config.yaml
d_model: 128
norm: "layernorm"
qk_norm: false
bias: "all"
batch_tokens: 32768
doc_mask: true
Each number is 200 + 40 x the weight over the matrix's rms, rounded and kept within 0 to 999. Layers, rows and columns count from 0.

# k: layer 5 attention key, 128x128, rms 0.0933, rows 85-109, columns 0-63
# q: layer 5 attention query, 128x128, rms 0.0933, rows 86-109, columns 0-63
k85,122,177,105,140,282,200,140,196,227,281,216,194,183,258,232,164,321,201,177,159,148,233,238,163,134,191,228,176,300,274,80,192,206,182,227,224,216,175,201,219,170,179,250,220,202,183,218,219,184,267,248,124,219,230,109,200,140,179,246,88,205,293,185,234
q86,139,227,142,195,184,140,243,213,119,279,273,178,235,225,230,274,240,212,241,140,235,340,329,152,193,219,186,170,163,122,180,191,166,277,238,204,288,116,315,153,190,214,303,150,254,223,107,133,162,144,187,177,172,178,149,176,227,199,163,213,210,286,219,252
k86,269,204,202,208,169,176,257,143,113,153,220,155,197,139,209,176,246,223,258,230,160,259,200,138,73,260,121,260,177,169,369,188,241,146,166,304,192,190,256,190,205,145,282,191,257,139,232,91,255,221,145,206,243,191,146,151,105,169,62,108,266,258,126,183
q87,191,131,153,207,167,253,180,270,188,208,170,227,279,202,229,163,205,232,189,223,198,142,280,155,182,229,198,286,219,171,163,233,165,235,105,187,233,197,246,209,166,260,147,102,94,124,178,178,248,262,218,261,202,184,309,133,143,172,224,234,195,245,207,185
k87,178,162,117,329,250,195,208,212,224,219,265,251,274,277,99,213,223,192,174,138,228,151,213,192,180,225,266,195,250,182,193,219,305,128,173,177,217,149,184,200,209,225,161,221,185,255,201,209,141,201,205,258,164,228,172,211,213,146,252,271,177,242,202,184
q88,225,193,287,267,158,258,127,185,224,106,198,155,182,199,164,204,279,223,210,180,246,210,317,196,118,265,258,211,161,246,249,279,192,260,275,106,196,219,244,182,169,238,204,162,197,198,174,189,240,236,206,146,151,245,117,174,155,242,157,200,178,126,182,297
k88,217,188,216,211,190,213,198,219,173,206,198,146,146,179,198,234,262,149,171,121,219,238,211,232,172,256,187,163,158,202,167,155,214,309,238,178,190,142,181,235,130,273,218,266,264,173,252,253,178,240,197,126,124,245,246,188,262,194,155,178,210,153,163,172
q89,180,89,185,162,213,134,212,223,206,252,230,96,258,248,274,136,186,162,186,100,152,179,123,234,238,155,252,80,215,301,228,270,240,166,267,208,273,153,130,102,174,277,142,204,152,153,174,204,203,193,197,259,198,223,261,197,159,233,213,148,226,170,271,164
k89,243,187,162,275,197,157,250,239,172,235,189,175,139,223,259,221,112,170,190,230,202,168,278,253,236,198,264,215,203,189,251,152,216,196,237,240,199,191,202,152,273,167,166,214,188,216,213,166,167,184,181,179,253,126,258,237,56,155,213,122,229,281,214,164
q90,224,237,226,133,181,163,207,256,209,238,263,274,146,213,198,167,235,185,236,176,138,223,201,195,99,176,217,168,114,177,199,246,134,213,186,239,193,238,174,234,159,167,255,196,231,208,150,228,81,240,140,153,209,232,234,166,253,195,193,146,229,225,188,130
k90,256,182,224,145,192,190,169,215,112,200,202,170,133,183,146,177,203,228,121,188,222,215,203,168,254,110,229,268,182,174,103,194,182,184,110,236,179,185,166,192,203,250,248,185,132,223,263,201,224,126,216,229,184,200,250,200,182,226,127,178,237,257,244,117
q91,148,112,209,217,202,154,254,220,268,213,190,123,179,155,157,213,13,158,173,269,134,240,143,167,353,129,182,244,332,270,172,210,290,251,139,194,313,268,138,188,237,213,107,166,212,211,201,234,196,254,238,265,147,174,216,237,242,265,170,219,257,215,194,189
k91,119,261,191,321,146,236,258,162,273,164,121,110,371,248,132,161,121,150,234,289,196,183,237,231,249,122,207,92,227,258,224,238,238,116,235,92,246,242,305,148,201,102,206,157,210,183,220,218,123,252,291,199,240,115,268,203,154,125,157,235,273,194,235,193
q92,209,144,276,130,155,203,191,237,199,153,231,249,242,271,205,242,285,218,235,124,181,161,144,220,198,255,197,208,205,107,231,114,165,120,92,183,192,171,179,209,212,143,179,229,153,135,194,154,201,284,126,116,255,200,210,251,198,212,204,100,134,164,175,196
k92,218,183,212,257,230,195,182,169,140,200,224,188,201,191,233,263,227,192,163,211,165,198,149,250,135,192,177,222,264,266,162,103,259,141,237,329,177,257,190,141,244,223,241,102,166,222,200,82,240,117,196,181,135,304,216,297,202,219,286,109,215,215,229,180
q93,267,120,247,296,214,181,232,214,182,200,117,203,199,277,177,230,178,277,168,224,101,207,258,222,184,186,183,233,235,175,215,76,172,130,191,194,221,192,171,174,193,182,280,134,234,182,203,236,184,199,224,204,145,173,215,232,154,202,140,234,105,160,238,118
k93,174,209,220,322,176,122,147,131,171,169,191,218,257,122,180,280,148,157,198,195,138,170,184,264,267,232,202,183,230,135,266,147,267,197,155,198,207,192,137,212,243,210,236,82,148,206,257,242,201,218,212,216,187,204,180,278,240,226,208,168,259,234,217,169
q94,257,241,191,219,150,219,156,215,201,169,144,212,257,239,157,169,193,177,297,231,257,182,170,301,263,215,131,103,153,240,245,186,158,157,253,193,223,202,244,247,191,119,305,182,201,211,152,249,241,231,259,248,292,189,180,206,307,105,181,84,248,216,108,93
k94,187,238,238,192,142,179,167,255,177,286,284,221,139,162,201,166,240,192,230,184,182,207,144,174,227,124,174,152,186,166,208,212,186,122,211,177,195,115,232,283,189,238,231,141,332,319,186,271,193,190,163,186,179,141,199,115,170,212,188,262,211,255,41,233
q95,166,219,174,199,169,180,159,231,200,242,217,221,176,108,159,233,167,178,209,159,125,199,135,116,221,218,207,173,256,359,206,83,191,132,193,153,180,284,265,260,183,215,163,137,82,195,224,178,207,242,149,195,212,164,294,153,296,144,161,267,157,249,168,225
k95,202,164,187,168,175,172,197,259,234,142,185,198,270,162,251,219,210,203,222,212,120,200,290,99,118,187,128,93,278,296,219,294,128,141,235,96,138,240,210,282,198,164,211,260,180,173,224,225,232,160,223,181,213,192,251,196,233,257,205,253,167,202,189,254
q96,187,272,266,242,198,182,191,201,242,166,223,210,185,211,198,243,166,217,273,130,50,168,183,354,178,130,208,140,284,203,162,250,266,200,247,168,212,295,177,196,237,152,182,173,195,212,131,233,193,244,172,155,284,139,173,311,183,214,224,216,150,277,253,154
k96,203,174,232,246,126,189,203,165,193,226,179,169,221,289,213,183,200,295,102,150,267,215,209,254,274,226,201,94,191,168,286,170,208,140,245,230,255,222,237,202,233,161,158,145,237,77,135,223,184,242,215,270,246,183,166,207,206,211,148,198,197,138,260,207
q97,191,290,187,230,165,203,176,166,202,197,314,193,178,261,273,72,146,184,193,199,156,238,189,207,256,212,225,227,243,250,198,175,256,168,245,195,152,242,133,253,216,108,208,130,153,192,250,110,174,279,217,125,189,135,222,165,244,74,166,227,286,219,87,192
k97,179,219,146,161,181,243,130,208,257,198,153,171,236,223,248,181,160,184,173,169,237,169,137,154,248,219,268,130,221,142,152,335,163,231,271,242,212,185,247,93,62,195,268,212,204,199,192,128,93,230,198,254,206,201,221,142,126,178,121,226,176,214,169,212
q98,215,123,212,242,196,227,192,206,132,226,179,232,286,175,265,209,224,183,205,242,207,178,139,211,226,272,226,174,153,285,255,190,201,204,212,208,200,153,191,133,220,200,135,130,120,237,171,278,114,174,250,185,198,171,252,248,187,277,184,173,253,155,76,189
k98,189,127,165,252,210,212,168,212,193,225,227,167,143,276,175,212,148,163,298,242,165,159,213,196,203,230,237,128,247,250,218,126,214,178,236,213,164,168,208,173,230,142,174,251,278,226,219,338,162,211,219,148,225,216,260,210,178,118,163,172,257,196,51,282
q99,187,185,284,144,187,175,193,233,188,181,174,253,320,73,137,217,261,262,132,193,143,275,198,204,179,192,175,222,141,224,119,230,236,200,206,195,212,291,161,189,255,184,195,212,108,181,241,102,224,280,137,99,173,166,205,196,238,146,224,134,200,147,150,245
k99,233,201,160,231,213,60,141,262,192,210,202,298,268,231,230,146,183,189,237,230,205,205,211,160,213,176,186,176,276,205,139,129,302,172,186,278,169,226,196,234,227,244,188,230,224,209,230,180,270,319,166,208,258,177,192,178,172,223,188,205,138,201,204,192
q100,210,216,161,171,210,227,210,220,117,156,227,277,233,218,222,140,139,233,195,226,153,179,237,205,90,215,168,209,202,167,279,227,137,186,155,171,241,148,216,203,177,215,96,196,137,200,221,215,242,142,207,160,262,203,106,302,246,221,178,140,278,261,168,278
k100,144,128,191,201,294,211,235,195,204,228,183,271,147,196,216,264,154,185,190,227,133,229,221,278,121,294,232,276,89,99,145,129,196,166,265,169,186,137,185,229,170,154,154,157,161,191,233,205,177,139,208,173,237,199,179,146,267,210,124,185,199,204,197,193
q101,233,131,200,189,278,233,195,115,193,224,187,305,152,193,253,121,165,308,185,226,194,224,271,232,177,207,152,261,106,159,272,247,256,182,166,261,228,187,160,158,137,167,252,137,140,220,180,267,87,129,167,248,124,189,183,255,314,180,207,163,162,154,170,208
k101,218,238,137,82,213,239,178,191,175,253,208,318,163,88,245,195,162,201,160,201,195,41,166,259,156,141,132,230,213,113,241,147,215,83,147,218,231,170,187,322,165,238,201,209,141,263,212,205,188,191,92,162,209,234,203,270,187,244,166,172,154,223,267,199
q102,315,271,216,144,204,227,175,146,114,277,156,124,100,268,235,279,149,197,158,268,186,208,280,181,140,186,181,239,123,168,253,201,136,165,115,240,186,214,180,146,151,191,264,152,143,209,277,171,288,223,132,281,252,234,212,158,192,219,221,136,193,169,113,228
k102,168,192,155,253,235,211,148,185,142,178,273,207,207,224,205,134,129,168,169,187,208,155,256,214,138,247,227,249,176,194,144,328,216,174,186,184,175,168,130,203,216,262,223,302,126,309,208,318,264,229,187,176,268,237,236,166,183,286,214,88,201,196,228,184
q103,175,143,153,300,100,280,218,231,179,161,170,266,94,317,214,212,157,221,227,248,180,167,185,234,287,207,143,175,232,204,178,269,146,182,277,224,205,224,144,290,226,181,115,176,176,240,165,339,241,212,154,305,175,147,227,132,264,206,255,255,170,210,183,169
k103,97,135,186,204,181,207,197,223,186,183,113,134,107,208,88,226,138,106,261,167,263,166,239,226,258,172,137,163,218,203,189,251,243,297,184,178,289,228,211,209,183,153,130,117,179,304,308,279,223,176,241,212,103,280,222,135,219,185,187,272,255,236,276,247
q104,239,186,255,160,270,269,184,153,251,277,156,215,175,169,180,270,212,150,178,188,162,169,276,109,156,213,216,214,306,172,183,223,175,200,213,160,138,167,246,244,212,248,241,147,178,199,208,168,210,139,207,122,306,157,199,240,182,226,222,147,247,285,186,164
k104,145,163,164,253,245,209,231,185,147,172,220,226,159,213,209,134,143,302,115,159,189,202,215,154,135,311,140,219,156,141,197,148,167,134,188,174,226,170,170,211,185,161,133,223,184,103,196,212,162,202,235,239,213,270,223,221,256,217,146,211,159,237,138,238
q105,230,157,119,244,182,294,164,150,231,129,160,231,203,234,224,214,166,236,139,135,163,227,171,311,199,203,185,173,206,205,156,229,231,138,189,177,180,166,194,224,150,185,198,134,153,203,181,241,217,198,153,187,249,219,162,224,204,161,111,226,149,148,140,246
k105,152,152,196,205,259,158,252,253,164,245,280,200,201,220,266,184,111,166,197,207,145,182,140,295,137,200,167,134,234,157,135,211,276,325,165,140,243,224,150,178,245,130,194,154,98,223,249,205,155,185,141,182,200,171,267,243,200,310,158,167,202,228,192,259
q106,123,207,149,234,178,229,156,240,275,229,229,144,198,263,198,201,175,113,197,176,154,168,249,189,148,172,191,194,210,236,194,156,280,218,165,362,271,152,246,165,188,163,271,249,227,177,162,267,198,193,232,145,186,270,188,169,194,164,136,224,234,182,261,232
k106,189,297,331,277,186,233,179,214,230,243,235,185,194,239,253,208,191,114,122,165,228,200,163,206,78,166,209,167,127,146,229,262,203,211,180,193,199,142,252,203,175,189,177,217,242,214,158,201,203,151,196,224,198,128,302,230,151,176,221,262,311,174,200,193
q107,143,190,218,259,148,239,141,91,281,222,260,235,204,183,192,205,213,159,219,173,213,271,138,104,210,125,181,203,238,217,217,222,176,188,264,224,233,182,197,196,177,199,182,249,225,195,214,188,202,165,219,233,252,187,158,169,167,193,202,226,211,138,226,155
k107,223,186,199,240,281,185,237,298,246,258,152,187,207,241,120,201,209,184,255,221,147,219,257,224,182,141,231,140,150,180,290,175,153,265,181,164,194,214,188,108,148,239,99,255,201,169,175,192,143,219,233,184,196,249,188,312,163,185,191,204,189,216,253,209
q108,215,149,227,241,205,333,252,199,325,168,252,237,209,270,182,200,188,246,108,208,174,224,237,194,177,164,118,134,152,208,96,125,298,125,196,144,109,267,168,207,194,252,252,229,199,263,192,79,183,228,180,185,162,171,153,215,216,188,221,241,178,196,214,179
k108,136,239,287,231,170,283,76,232,260,97,163,255,236,221,220,143,217,215,153,205,238,133,176,122,249,215,240,166,287,250,152,172,201,179,262,264,98,317,184,229,221,155,197,223,180,258,221,127,202,255,201,203,87,114,172,175,217,213,220,136,227,274,254,161
q109,224,239,211,215,193,180,232,184,214,249,161,161,192,215,177,177,230,165,195,258,156,208,100,250,195,195,227,192,250,307,217,166,224,162,124,246,126,192,148,102,266,202,184,175,202,261,197,80,197,259,218,152,188,222,198,255,197,173,195,301,110,285,107,243
k109,145,248,120,258,139,152,212,201,185,216,231,122,242,239,293,122,252,194,169,213,173,175,161,227,233,259,277,151,273,169,189,172,165,207,161,206,197,252,162,163,277,223,160,241,214,225,166,268,137,249,224,188,288,155,246,114,217,180,131,210,191,173,128,204